Weights of a small GPT-style language model, trained from scratch on English Wikipedia.
Architecture: LayerNorm before each block, learned positions, tied embeddings.
Each number is 128 + 24 x the weight over its row's rms, rounded and kept within 0 to 255. Layers, rows and columns count from 0. The size above them is the row's rms in percent of the matrix's.

# layer 5 MLP up, 384x96, rms 0.176, rows 240-275, columns 0-95
size [ 89 105 103 113 100  92  99 105  88  98 102  97  98 104 103 101  81  93  98  97 100  90 109  97 106  98 110 109  89 104 119 100  96  85  95 112]
[[122 115 116 103 144 115 133 124 129 187  96 137 116 140  90 108 115 106 145 133 156 121 114 142 123 107 150 110 146 160 143 108 107  87 138 138 116 121 101 121 150 151 137 111  73 111 149 100 169 151 154  99 132  95 138 155 153 154 144 147 121 115 141 146 107 140  91 161 143  86 118 131 143 131 168 102 176 146 127 127  93 122 120  84 183 180  95 174 103 139 130 147 106 115 125 127]
 [151 121 108 124 116 194 141 179 118 106 117 140 143 107 182 114 113 138 143 126 152  90 141 116  76  86 139 121 133 103  93 117 133 159  93 179 150 155 111 148 139 133 104 114 127 125 178 145 161 128 174 150 114 110 146 106 120 123 183 126 143 158 104 123 111  99 108 122 155 129 115 129 147 119 130 148 164 142 111 168 109  87  99 119 154 126 105 137 132 141 119 106 145 110 147 126]
 [118 107 106 158  84  96 161 119 120 164 102 114 165 125 138 172 127  92 148 108  95 119 142 109 101 149 162 153 149  88 167 139 138 136 141 112 158 115  74  89 166 125  87 119 118 147 132 144 127 139 135 117 114 167 135 120 143 144  91 137 130 139 111 171 132  86 142 143 123 102 171 130 135 128 164 140 150 110 138 176 151 123 121 117 102 125 140 153 128  82 130 137 114 127 168  91]
 [ 98  99 136 125 113 155 124 162 120 178 123 138 157 164 141  89  72 130  96 142 150  89 119 123 140 122  98 169  99 115 122 102 103 115 148 119 134 129 122  94  97  92 121 161  83 165 119 138 143 139 114  64 168 114 146 175 106 127 112 155 163 133 157 126 138 138 157 111 114 139 133  85 134 137 137 126 128 126 152 138 121 138 115 146 133  92  96 112 127 143 119 109 177 159 141 130]
 [104 145 147 153 111 129 136 150 132 119  91 134  92 121 126 129 111 134 141  73 176 100 134 109 112 127 130 148 144 183 108 199 127 155 135 118 170 101 112 137 138 118 137 133 117  98 143 107 148 161 115 133 139 133 154 114 168 126 138 146 110 130  92  98  92 105 128 148  71 164  87 142 175 119 137 165 135 121 147 142 118 102  99 112 102 104 135 133 152 159 128 158 155 119 148 135]
 [129 121  83 145 166 135 111 142 192 106 107 154 163 129 112 156 123 156 105 130 110 118 123 125 110 135 158 125 124 117 126 141 136  96 113 125  84 138 138 129 126 117 112  97 158 133 136 133 156 159 119 154  78 136 192  98 152  89 140 142 146 141 135  99 173 113 119 145 117 136 163 105 132  76 133 140 111 134 107 102  98 125 127 150  86 146 110  95 113 165  88 149 140 157  87 129]
 [ 88 126  89 164 121 140 127 129 105 116 134 147  94 148 140 132  98 184 124 113 128 149 120 131 130 122 110 167 110 112 121 149 156 119  69  83 133 158 115 162 192 138 156 145 123 109 110  89 161  95 111 142 130 123 140 156 125 143 138 111 124 116 167 148 134 135 123 100 141 157 136 128 132 123 104 174  94 162 153 143 125  86 124  95 114 145 121 130 137 129 155 144 142 107  84 181]
 [160 159 151 168 105 128 129 144 138 142 118 145 155  99  94 167 134 121 171 118 137 103 162  83 144 122 136 100 114 124 130 126 160 114 100 139  70 172 112 144 124 107 101  98 147  86 143  97 173 147 126 151 154 147 169  73  99 105 135 144  98 108  81 138 130 134 107  95 126 150 110 118 154 104 127 175 123 111 110 120 144 127 124 116 107 143 146 118 113 152 113 169 129 120 143 129]
 [117 148 150 125 126 149 140 113 118  81 149 128 165 106 134 144 101 120  96 164 106  87 124 129 134 103 168 119 151 145  82 153 153 110 114 126 136 174  75  83 111 108 130 140 176 151 138 118 134 124 165 123 113 150 107 164 121  99 164 103 102 131 115 158  89 125 178 105  95 115 139 110  86 149 108 148 117 157 119 143 102 119 122 110 135 141 124 153 144  89 101 135 159 100 117 138]
 [ 86 148 145 146 164 133 110 207 149 120 151 138 149 141 148 112 148 156 114 113 136  78 120 163 128 152 130 132  80 111  94 119 109 136 139 143 113 133 115  96 131 126 156 164 129 158 122 130 117 122 120 129 163  98 124 154 119 122 128  95 127 119  92 131 148 131 122 158 158 104 101 135 156  96 155 113 146 182 113 111 133  80 118  80 163  90 132 122 118 117 140 143 112 132  94 172]
 [110 162 102 198 157 108 158 124 141 126 128 118 138  83 136  60 140 151 122  83  99 140  66 138 134 149 107 115 169 123 121 146 114 153 142 102 157 114 174 113 124 122 132  88 122 147  83 150 114 105 136 124 142 103 102 146 144 119 107 127 145 122 157 138  94 142 127 151  98 152 124 143 125 150  88 111 122 148 129 118 128 148 124 133 120 112 154 148  87 143 143 105 123 135 119 179]
 [124 105 123 126 150  94 114 174 166 121 111 104 144 159 109 194 120 169 173 141 147 120 153 162 100 169  95 134 144 129  97 105 127 143  95 151 124 112 139 138 136 154 138 144 115 135 106 139  75 127 135  79 129 156 146 157  77 132 163 115 145 120 129 129 112 103 192 102 114 136 133 121  99 124 115 121  86 114 139 103  95  90 138 130 127 145 135 123 117 100  97 107 117 123 130 110]
 [148 142 166 156 104 184  98  74 132 133 150 122 116 132 143 111 148  97 155 118 114 128 137 128  83 112 135  86 130 116 104 116 170 129 129 117 145 123 123 136  98  63 100 122 125 124  84 122 133 132 137 116 172 125 164 118 105 178 136 106 156 120 176 146 110 105 143  86 108 132 179 131 184 119 147 123 140 112 142 107 128 127 127  99 121 132 131 155 142 115 141 153 120  99  98 118]
 [ 89  83  99 154 152  97 139 164 147 129 119 114  97 101 139 152 123 123 168 114 142 148  93  86 104 126 174 160 115  77 103 115 139 158 137 167 116 156 159 147  80 155 162 118 116 154 149 134 167 140  99 105 138 124 107 131 105 155 158 141 133 103 125 110 133 126 119 144 111 126 132 126 102 154 109  94  93 137 174 151 133 128 142 156 129 131 111 129 142 115 166 153  99 154  94 137]
 [115 178 129 115 157 126 150 146 119 108 128 174 137 121 110 100 129 165  96 123 157 172 108 144  82  97 158 126 133  80 120 101 150 125 132 120 160 122 147 144  98 128 126  97 117 138 135 147 130 135 129 135 146  80 144  84 149 123 108 189 172 142 112 152  62 138 152 122 112 154 153 151 115 108 101 116 132 100 133 117 120 113 114 120 134 164 147  81 145 155 138 105 155 147 131 127]
 [137 137 138 119 146 147 125  88 105 112 126 132 125 155 134 127 115 118  78 150 162 117 118  99 118 150 123 134  87 138  87 116 175 100  97 125 144 149  97 125 160 139 141 147 117 138  82 118 141 117 111 112 111  64 108 150 118 117 172 138 132 154 159  89 173  98 108 142 103 134 106 125  91  80 156 178 140 127 158 113  84 113 150 101  92 125 142 136 140 138 115 114  91 135 136 146]
 [119  90  89 156 101 145 110 143 133  99 100 135 151 139 143  92 161 127 150 142 131 126  88 123 135  99  83 136 136 105  89 124 109 155 101 159 121 139 109 123 151 171 170 144 144 134 102 142 133 145 124 133  96 110  96 138 167 156 199 119 136 126 117 106 122 115 155 101 164 144 104 138 142 125 119 114 115 122 108 118 110 119  83  78 137 111 135 107 122 134  99 161 147 104  71 101]
 [130 120 126 163 166 117 130 108 130 135 129  72 187 132 133  88 146 118 159  64 133 117 123 113 120 138 154 105 156 169 120 113  96 105 107 116 152  92 146  80 100 119 128 138 144 137 142 100 156 124  99 126 119 129 122  92 168 168 119 122 124 149 136 133  97 128 128  84 104 169 103 130 133 117 137 145 113 151  82 140 144 105 103 119 157 126 128 163 140 181 110 134 128  94 113 110]
 [123 154 113 148 120 175 148 135 140  73 138 126 152 115 124  98 113 117 112 133 170 141 116 105 147 110 133 104  74 112 129 171 126 146 140  96 159 171 149 158 135 164 128  96 126 130 153 133 102 116 125 145  87 144 140 114 144 112 121 126 115 159 152 174 139 127 117  91  92 134 108 104 108  86 112 162 121 132 167  97 153 155  86  98 126 132 132 137 146 112 111 128 180  94 159 146]
 [137  87 121 133 128 120 150 108 159 140 110 115 104 123  99  87 142 156 152 121 141 139 136 152  98 109 112 149 121 114 150  93 159 116 144 116 151 143 185 156 138 154 116 187 107 150  81 141  99 150 117 114 153 148 146 155 101 112 162  82 108 135 118 136 102 124 101 143 120  99 133 162 140 156 138 146 114 123 124  95 101 108 140 122 119 120 132 135 189  66 137 150 113  82 119 144]
 [125 112  99 124 154 149 101 164 142 136 143 132 123  64 143 124 140 134 145  67 110 157 106 141 165 102 105 103 141 112 147 160 165 131 114 170 131 104 120  99  97 130 114 101 148  92 118 140 120 174 165 145 115 137 148 129 140  85 111 157 142 131 114 140 141 112 181 134 104 110 125 106 160 138 114 144 160 135 116 125 123 127  76 132 147 142 170 142 119 164 112  95 151  91 108 102]
 [109 138 145 135 137 142 119 114 171 136 145 128 127 134 120 119 146 123 127 178 145 160 132 123 118 170 125  86 178 120 110 136 176 134 107 127 129 158 128 162 152 150 183 141 147 117 118 138 155 137 143 103 112 133  99 151 142 207 138 144 129  91 170 126  80 162 120 155  62  89 134 119 139 115 127 118 129 121 106 103 144 144 108 163 141 131 108 135 110 137 156 123 113 102 152 101]
 [133 111 140 162 142 149 113 138 141  64 107 121 153 121 112 110 113 143 121 165 155 113 110 115 154 115  77  98 152 123 146 130 105 128 130 160 124  98 169 127 119 104 149 164  97 135 131 136 131 143 100  89 122 162  87 162 144 131 131 149 107 160 126 160 136 107 170 107  89 151 125 109 115 105 114 188 132 122 157 159 135 128 130  98 124 139 138 169 135  86 141 108 109  70 123 124]
 [118 135 142 140 157 116  99  53 108 150 165 139 144 137 110 147 101 102 169 135 167 113 120 129 160 158 116  94 139 137 136 143 114 142  97 146 143 157 110 129 137 110 132 119 123 105 114 124 135 126 125 120 116  86  98  85 133 139 138 126 103  88 116 149  82 112 138 141  95 147  83 131  94 175 144 186 115  88  99  96 129 106 135 118 152 158 132 153 137 116 135 142 107 161  92 110]
 [134 138 146 163 151 173 109 103 114 142 133 113 145 124 143 125 100 106  95 135 118 136 115 121 140 131 165 109 109  80 128 129 191 169 141 145  66 111 142 105 158 112 131 145 145 166 151 109  99 140 111 148 178  81 144 150  80  93 131 144 114 109 121 104 144 135 148 118 129 143 134 145  89 129 159 126  95 102 159 140 124  83 149 108 130 101 141 116 109 136 132 147 103 107 163 104]
 [113 116 152 110 140 160 178 158 126 201 126 124 141 112 118 118 153 127 115 134 135 143 148 126 129 124 119 133 123  77 146 124 143 163 126 120 122 138 150  87 150 158 111 160  77 100 146 144 131 130 138 103 121  78 121 111 137 127 167 175 142 149 127 105  83 112 129 128 124 100 149  94 155  67 108 134 136 119 168 121  97 135 142 154 102 123 149 105  93 167 158 118 127 150 107 113]
 [ 79 122 127 128 144 179 118 121 111 164 161 136 112 115 142  98 120 108 142 171 172 124 149 106  87 111 138 168 143 122 162 108 149 116 119 162 137 179 114  98 106  93 131 108 163 129 173 113 134 121 107 117 123 120 129 151 113 114 122 135 105 103 145 133 156 105 129 117 138  73 112 123 143 139 103 150 105 131 114 104 146  78 147  73 147 168 139 121 157 156 124 128 136 105 174 133]
 [139 110 179 118 157 134 151 160 166 143 140 142 108 109 137 114 144 106 127 106 129 144 122 108 116 126 174  92 126 121 146 162 121 141 112 122  95  77 121 115 116 128 119 115  95  79  94 175 114 148 144 126 141 144 115 171 114 124 155 137 130 135 127 174 153 150 146 150  85 104 133 146 122 146 148 126 166 159 145 111 121 100 119 113 102 110 132  90  56 137 136 121 126 103 178 100]
 [154  68 155 138 155 111 150 102 144 145 130 116  89 106  89 125 126 164 168 173 130 143 115 120 132 149 147 189 151 181  96 127 100 121 118 138 116 107 114  87 114 106 104 111  95 100 142 153 123 177 149 117 143 158 129 159  97 127 141 136  84 119 116 132 151 124 117 138 131 162 143 127 119 149 118 112 168 151 129 105 101 101 133  94 130 139 128  94 154 150 111 137 130 119 107 165]
 [122 121  84 110 102 119 156 114 147 118 110 102 155 153 145 128 135 133 122 108 124 168 126  88 133 140 162 139 172 162 109  74 131  93 104 133 139 149 110 154 130 166 107 142 132 156 177 156 111 125 102 136 146 116 151 166 154 131 110 105 102 143 143 113 121 133 121 155 104 112 105 149  92 115 111 141 150 119 143 124 117 124 159 134 182  97 136 124  42 154 126 148 105  95 142 113]
 [131 137 141 131  98 140 146 147 108 144 160 143 111 187 171 101 127 142 187 110 151  97 104 109 111 113 109 110 118 161 132 148 140 172 119 129 122 155 118 139 139 163  80 130 121 102 114 111 144 135 128 104 126 111  98 149 175 133 145 146 133 166  74 152 130 132 162 119  68 106 144  91 175 117 128 148 148 136 122 130  86  84 138 135 115  98 128 119 118 153 136 149 119 162 122 121]
 [111 129 132 116 126 139 103 129 150 123 156 105  86 127 171 124 123 175 123 125 150 105  95 110 117 126 142 121 117 113 135 167 166 112 131 150 100 126 126 144 168 107 103 104 114  75 127 153  69 105  89 120 113 136  87 154 120 120 158 144 134 131 139 143 149 124 162 123 148 139  95 134  63 144 121 181 171 111 126 117 119 146 126 108 138 153 114 140 144 123 162 122 140  85  92  85]
 [110 138 128 184 148 122 147 167 128 117 130  83 132  59 145 116 145 102 116 151 112 152 169 154 129 114 167 102 156 126 160 116 160 135 118 154 153 140 110 103 150 131  85 143 145 137 172 102 154 118 152 130 169 142 127 152 120 121 138 134 114 135 121 132 117 137 166 138 112 134 128 137  93 108 146 153  92  79 116 127  98 144 122  78 108 112 155 142 178 143 160 116 121 110  98 146]
 [124 150 125 116 157 124 124  71 117 124 127 158 139 155 148 157 150  80 137 144 122 129 178 172  79 138 131 117 171 102 114 103 133 138 158 176 159 117 114 155 116  61 159 109 103 159 125 121 114 110 117 113 163 101 116 106 182 115 134 150 129 113 129 124 112 124 168 158  95 135 117  89 124 118 147 130 114 116 124 148 107 133 121 134 108  99 144 177 125 122 125 157 164 127 120 132]
 [107 139  89 155 144 143 160 136 110 157 145 168 120 131 161 146 146  70 121 122 133 114 124  91 131 117 137 139 127 115 132 130 155 133 146 110 109 118 151 126 140  93  85 141 168  86  94 107 127 123 128 129 171 131 148  80 156 104 130 151 136 142 125 126 133 165 117 110 147 163 154 119  97 120 106  79 154  78 129  93 130 103 100 143 114 120 184 127 108 112 160 101 134 151 104 173]
 [168 125 118 151 144 137 112 130 112 147  83 144 118 125 146 102 114 148 133 149 160 135  76 149 141  60 135  94 141 140 115  96 130 156 111 169 111 124 112 131 132 116 126 132 119 106 132 147 123 133 139  88 124 157 139 167 161 136 157 164 139  81 109  99  68 154 144 167 128 105 146 139 101 146 113 183 113 133 152 126 116 133 116  79 128 101 127 130 126 108 124 147  87 154  91 115]]
# layer 5 MLP down (transposed), 384x96, rms 0.165, rows 240-275, columns 0-95
size [ 91 117 105 114 112 100  93  92  90 102  99 100  99 104 103  91  91  92  93  98 111  75 113  97 101 109 107 114  89  97 110 108 101  78  99 108]
[[118  93 152 143  96 111 122 145 140 153 160  97 145 135 158 106 135 158 132  90 158 118 122 108 135 123  63 126 152 102 134 103 141 144 122 104 155  90 159 143  77 110 132 122  90 121 134 120 128 124 143 148 175 121 149 109 141 117 130 121 150 110 113 132 129 147  91 138 164  89  91 162 132 101 134 134 125 184 135 120 122 132 161 143 132  72 144 127 150 149 129  55 116 149 126 135]
 [129 170 118 113 129 142 149 105  91 141 161 134 133 108 118 104 103 104 117 138 120 128 119 115 169 107 143 116 127 142 131 165  94 142 136 112 130 137 145 125 148 125 162 105 103 112 122 116 125 135  90 108 110 119 147  78 164 138 156 127 164 143 147 116 127  81 141 113 107 176 121 102 116  80 133 121 125  81 159 124 149 143 156 114 138 160 178 144 147  54 174 157 152 161 130 118]
 [111 124 149 125 154 135  89 110 137 101 174  88 165 130 152 120 130 113 148 140 147 150  93 147 156 156 157 171 107 192  86 121 145 141 130 133 155  74 108 130 124 109 112  88 135 152 111 149 148 118 122 154 149 105 144 152  79 158 163 142 125 164 144  98 146 140 131 135 160 113 175 169 113 154  97 119 132 144 138 117 162 153 144 141 143 116 155 142 110 145 130 135 115 149 118 110]
 [109 125 156 157 101 130  91 128 140 136 105 171 172  98 148 146 156 166 113 176 137 126 120 138 126  88 134 104 103 136 118 103 145 122 100 128 160 123 144 161 133  76 150 132 159 126 147 103  94  56 131  81 148 141  86 124  98 115 155 172 155 108 123 144 108 123 140 106 114 109 119 139 136 140 126 140  63 140 153 121 112 133 128 138  98 132 124 134 149 128 121  88 127 139 124 101]
 [114 135 118 110 116 134 101 154 114 123  97 126 142 118 147 137 126  99  92 164 136 138  89 144 141 135 121 110 141 112 103 164 144  84 128  84  98 111 146 111 163 149  94 148 187 140 141 140 152 107 143 169 138 137 100 132 131 171 124  94  91 107 116 195 144 134 158 125 153 109 162 128 120 108 151 134 105 113 111 127 138 146 122  87 163 143 114 108  70 144 132 144  98 106 100 157]
 [125 119  89 192 128 120 121 128  88 154 114 132  88 142 133 122 116 113 146 167  94 104 126 100 127 142 130 152 116 111 129 117 155 139 119 124 122 112 178 124 120 147 150 169 132 134 111 113 159 166 135 121 106 114  85 135 119 103 115 160 177 119 152 124 129 140  99 147 120 144 118 105 177 129 160 100 117  62 165 137 110  89 157 115 115 142 100 109 103 177 134 144  99 154 135 112]
 [116 112  86 136 144 138 116 140 108 126 160  89 168 120  75 137 158 160 132  86 127 138 144 173 110 138 158  97 115 144 152 152 146  87 122 107 131 113 137 135 126 107 161 122 115 108 117 109 128 137 139 126 127 182 129 109 124 102 150 114 138 101 134 103 114 141 123 122 136 113 109 133 125 126 119  84 135 203  83 131 167 127  93 122 142 155 153 183 169 122 158 125 107 157 133 160]
 [128 105 128 131 125  97 124 140 166  97 125 100 196 126 120 119 106 145 112 123  78 128 132 132 104  75 111  96 130 143 127 169 127 132 144 123 126 154  84 107 136 165 130 147  83 126 143 160 150 134  97 107 114 137 122 129 162 180 113 113 147 119 163 158 123 116 121  70 132 108  94 142 136 135 135 128 157 149 137 144 137 118 146 110 189 140 123 147 122 116 137 161 138 131  64 135]
 [108 125 125  86 118 133 109 169 138  70 145 103 141  93 133 147 144 116 113  97 125 102 134  90 155 193 112 112 105  93 136 111 140  88 134 105 123 135 102 122 135 138 112 128 176  82 109 143 133 125 158 179 103 138 104 129 125 138 130  86 130 110 101 157 117 109 157 163 110 125 114 166 133  95 138 117 143 132 166  85 138  85 143 105 107 123 144 150 134 118 104 108 110 123 112  91]
 [151 153 132 117 124 131 169  97  99 137  90 130 129 169 184 115 128 167 149 121 182 169 152 134 111 131 175 132 161 103 144 162 152 140 157 141 151 109  99 132 137 116 155 115 126 144 144  90 133 127 129 140 103  74 167 131 152 137 119 105 122  98 139 112 143 102 121 143 153 116 126 134  94 124 126 151 113 135 108 144 121 111  82 134  66 148  91  94 115 131 107  94 128 131 139 160]
 [112 127 124 121 159 117 129 179 165 108 171  96 158 128 179 103 126 156 131 119 130 131 133 157 162 122 133 130 111 147 148 103 130 174 131  96 147 161 141 178 160 103 122 104 105 125  92 103 127 132 141 147 112 163 145 109 121 139 117 154 118  76 121 140 124 134 119 128  85 114 140 100 112 172 114 122 113 125 112 131 112 153  92 131  76 146  99 124 134 147 140 131 108  79  67 142]
 [ 82 147 107 180 132 109 138 108 118 136 163 131 124 132 173 139 153 103 115 142  83 138 120 115 148 152 143  70 101 103 132 117  96 121 177 139 140  90 138 111 159  99 113 119 153 115 117 181 113 105 139  99 147 143 105  92 126 122 118 150 171 115 133 132 144 137 118 155 115 107 152 132 120 114 142 156  85 150  73  90 179 124 128 142 124 104 117 110 161 139 120 126 125 141 128 163]
 [ 63 109 130 154 128 113 113 150 129 116 158 102 160 148 134 185 140 135  83 128  98 132 139 141 109 140  81 110 129 125 161 126  87 167 102 152 133 134  88 130  98 162 140 115 143 133 133 148  75 137 108 161 120 108 124 110 131 125 140 115 124 127 113 163 122 175 122 131 133 141 141 153  99 177 130 138 151 134 114 134 134 121 147 140 113  91 125 108 109 104 137 143 124 184 153  67]
 [135 169 133 142 139  99 116 132 159 109 141 136 119  86 157 112 155  75 109 141 116 117 151 157 179 103 113 125 124 127 133  97 139 133 177 106 158 135 112 129 155 114 121 103 149 126 115 122  99  83 105 169 110 139 128  80 147 100 127 111 102 108 148 125  73 122 130 142 122  94 139  90 110 111 126 123 159  96  90 127 113 153 113 178 114 148 102 113 105 136 101 104 111 173 112  99]
 [146  93 157 104 147 110 115  91 107 110 131 115 128 135 121 145 126 103 123 130 146 183 110 138  81 119 115 152 150 126 131 185 122 104 134 157 164 173 133 145  70 116 140 133 102 104 137 117 150 115 144 141 164 131  87 173 129 111 106 137 143 143  71 115 107 108 128 122  69 131 157  98 101 124 119 163 136 114 102  98 133 139 119 165 162 118 118 158 105 138 135  98 141 133 133 155]
 [121 106  94 157 118 129 131 141 186 130 155 140 128 131 122 139 142 157 160  90 100 152 144 123 138 115 108 136 100 148 140  76  98  89 123 110 131  90 141 154 123 120 108 108 145 119 148 130 101 131 128 121  93 193 146 139 111 111 108 157 131 106  91 153  95  89  87 158 144 106 109 166 149 139  96 111 136 154  89 108 133 141 103 182 152 123 132 120 137 132 145 124  83 121 108  95]
 [119 110 126 125 118 105 137 126 155 150 133 158 121 143 132 174 126 114 159 134 170  95 156 147 115 127 151  90 140 130 111 124 150 103  85  88 126 130 172 130 118  83 149 122 133  67 122 170 112 105 131 178 115 125 155 118 158 130 111 191  90 119 106 122 118 117 130 113  88 135  98 120 163 135  97 105  88 130 136 142 152 131 142 152 124 147 141 149 143 131 148 176 120 145 126  78]
 [145 113 175 130 105 161 162  85 130 123 145 166 108 140 122 139 119 142  78 154 137 127  94 151 120  91 112 136 112  72 116 149 120 143 141 145 137 164 127 128 145 126 103  93 125 107 164 119 177 154 163 120 151 123 141 129 129 131 110 143 147 113 130 161 141 124 128 116 157 113 168  90 107 114 180  98 119 144 137 140 147 137 134 149 118 149 148 127 124 111 148  53 122 105 153 178]
 [ 99 108 122 145 126 153 114 125 161 120 139 104 155 162 152 150 125  76 127 121 133 120  82 116 120 195 120 142 141 126 159 109 125  91 127 110 114 132 112 143 139 155  92 128 114 140 130 157 144  83 135 118 163 137 112 117 137 138 137  87 132 151 162  95 127 122 126 120 131  80 113 131 143 103 159  89 181 124 134 177 154  91 112 178 150 112  98 150 113 114  99 154 135 147 167 148]
 [179 183 123 127 125 139 131 145 155 112 128 155 114 127 142  91  99 104 147 168 153 134 136 123 108 119 140  79 106 138 188 106 127 172 140 173 140 197 144 130 131 127 122 111  93 124 123 105 102 113 161 124 135 120 114 118 136 120 132 136 112  85 140 126 185 136  82 105 150 131 133 143  95 125 101 125 153 104 136 131 138 176 138 131 133 155 145 118  86 105 120 127 104 159 109 129]
 [114 114 111 123 113 118 120 132 102 163 116 137 134 114 134 120 144 158 133 125 166 131 116  88 128 137 139 119 131 167 183 157 142 150  95 122 176  93 140 164 133 136 127 110 145 130 102 105  95 140 107  93 146 125 135 172 116 128 119 127 129 139 123  99 131  70 122 121 134 163 141 127 105 126 157 130 137 228 128 135 167 131 181 113 157 144 171 137  95 120 147 117 131 120 142 103]
 [155 123 129 118 159 127 131 150 141 117 153 106 119 142 118 150 177 138 171 149 165 164 150 118 140  78 141 193 139 116  98 118 123 126  86 111 127 149 101 129  97 123 134 124 158  94 131 110 111 130  91 171 143 115 131 110 170  93 141 161 118 139 121  90 152 111 121 123 168 153 147 117  99  99 148 122 142 109 122 130 151 141 128 103 124 104 133  74 138 133 103 121 169 150 133  72]
 [130 104 144 130 122 176 131 150  85 129 111 183 134 100 133 109 162 101 121 113 132 113 132 114  98 141 124 119 137 118 124 134 173 154 152  82 160 114 156 131 137 126 148 136 131  96  92  84 120  85 134 120 155 134 137 116  81 109  87  95 110 144 128 119 144 152 127 107 118 142 149 131 180 133 144 160 113 109 130  76 137 118  95 156 133 136 110 149  90 126 168  89 117 126 168 165]
 [ 94 140 119 151 131 144 174 121 147 139 117 110 110  97  86 140 168 126 122 118  84 141 136 110 120 127 162 119 130 144 124 122 121 114 146 180  79  99 107  87  91 132 160 139 152  91 144 132 131 110  92 129 126  90 138 134 145 128 165 114 145 126 141 111 118 197 156 165 137 133 126  79 136 140  90  68  81 126 131 151 129 100 121 138 123 119 110 117 163 105 133 115 151 135 117 137]
 [142 152 144 146 126 136 134 141 130 116 170 109 114 158 148 104 136 136 144 141  80 122 134 107 166 107 152 101 136 127 175 116 134 178 112 127 121 105 130 166  83 148 145 109 119 113 142 143  96  82 165 132 162 118 141 107 143  67 144 117 138  97 158 167 123 141 129 128 175  93 156  62 164 103 138 123 138 183 113 122 115 143 124 143 126 153  99 105 148 134 132 138 126 126 131 122]
 [114 152  83 108 135  84 122 106  92 140 109 137 145 114 147 134 145 112 129 122 130 142 113 143 117 134 152 117 132 146 111  99 100 135 156 169 106 166 177 143 155 110 154 147 159 115 169  91 103 144 154 128 185 154 155 130 140  81 127 133  97 120 113 164 135 131 199 131 125 121 110 135 134 171 143 133 107 137 102  87 148 127 119 117 111 135 155 150 133 126 137 128 191 126 150 100]
 [102 138 120  94 129 114 152 146  96 133 129  94 124 142 148 139  83 106  90 143 108 155 132 137 150 109 132 139 115 136  86 121 140  98 157 142  80 145 132 142  92 137 126 137 121 138 153 105 121 142 153  93 121 139 115 167 111 179 181 161  83 115 132 142 143 130 154 139 115 146 102 126  73 111 109 102 175 143  68 122 143 158 128 114 129  79 129 113 109 114 106  94 116 106 126  99]
 [135 160 162 128 152 159 114 149 129 132 157 177 132 139 162  99  92 175 142 135 166  85 157 164 152 131 171 129 128 156 151  96  83 131 124  99 141 134 120  97 120 152 139  99 120 128 112 172 155 128 158 137 105 176  98 111 119 103  87 129 137 117 126  90 126 135 108  98 106 154 134 105 118 139 113 121 125 132  95 120  95 139 125 119 186  94 115 137 144 117  93 127 106 135 130 159]
 [114 151 106 105 136 159 124 160 131 145 123  94  94 140 141 143  93 149 147 125 125 115 139 162 109 110 155 168  88 170 151 114 123 138  99 119 164 136  90 129 154 163 130 111 105  81 151 111 153 132  80 144 101 125 170  71 132 111 146 126 108 156  93 109 128 112 132 106 143 141 105 111 106  87 112 109 109 151 103 148 100 164 117 146  98 123 155 112 138 114 140 146 178 130 166 135]
 [146 127 104 162 141 109 151 123 120 122 174 174 114 125 112 119 119 150 130 108 102 100 105 168 134 159 111 122 104 114 142 168 122 131 135 137 136 117 124 121 130  73 120  86 133 136  80 135 112 159 168 117 119 127 102  94 107 130 167 129 148 129 139 166 145  91 163  98 112 145 149 145 170 161 123 121 146 157 103 128 122 167 145 113 129 146 115 137 157  75 131 166 112 124  75 168]
 [142 122 128 148  91 158  88 136 135 136 135 129 121 156 137 105 153 136 161  97 137 125 138 106 174 138 117 165 143 158 154 141 147 174  91 144 128 179 166 130 122 131  95 142 133 126 117  97  83 116  82 128 106 143 114 201 124 145 129 148 101  92  94 140 131 134 152 139 107 132 159 117 174  98 122 114 113 139 121 105 109 114 139 107 103 114 129  86 124 154 138 133 118 182 107 111]
 [148 173 128 149 115 149 157 113 123 130 133 126 141 119 124 108  81 120 158 174 161  65 134 161 110 153 134 142 110 135 149 130  82 139 134 121 132 132 167 102 116 125 128 163 113 145  86 102 171 138 130 117 133 138 105 126 158 133  99 100 152 147 154 146 137 115 144 116 100 160 132 134 155 131 172 137 142  84  89 117  84 132 110 142 129 109 131 110 143 148 121 169 128 181 183 123]
 [119 109  99 151 146 129 108 165 126 131 135 108  96  81 114 166 157 101  86 115 146 116 181 124 168 152 116 152 147 131 130 144 178 125 144 105  92 129 123 132 125 111 125 127 133 121 101 132 127 131 137 184 112 134 136 137 126 107 137 104 123 165 133 174 107 120 185 145 135 169 125 160 132 102 110 139 116 178 141 142 173 120 148 103 105 178  96 133 131 116 136 143 138  83 157 110]
 [ 78 136 153 129 109 156 183 141 131 154 126 113  97 119  78 119 123 149 119 156 161 105 123 117 142 127  91 159  93 134 108 112 153 147 106  95 113  92 121 182  92 120  90 137 153 101 162 110 126  90  96 145 116 127 131 146 128  72  92 112 122 117 133 115 120 112 132 146 131 105 112 159 100 114 138 107 104  86  97 114 120 176  94 139 124 117 120 105 154  92 130 124 103 114 128 135]
 [116 152  95 120 149 161 150 108 168 137 146 173 164 163  94 108 133 167 157 145  80  84 112 153 175 105  53 145 113 134 120 116  80 147 135 130 132 136 163 111 155 142 127 132 148 141 145 126 120 115 148 123 138 129 135 124 136 117 177 108 121 115 108 109 131 110 161 131 139  94 135 124 141 105 121 117 117 171 138  80 123 128  84 109  98  98 154 125 120 160 136 113 124 130 149 141]
 [107 121 163 152 120 138 107 152 173  85 134 126 166 128 136 172 140 147 162 157 120 112 139 144  95 117  88 137  95  91  99 103 119 120 116  98 153 131  71 104 123 117 112  79 131 143 116  96 156 116 155 149 120 135 134 157  98 115 127 121 129 134 122 111 108 124 127 138 130 135 130 114 158 136 143 110 108 153 128 144  76 138 147 197 135 103 106  98 146  90 148  73 154 143 108 135]]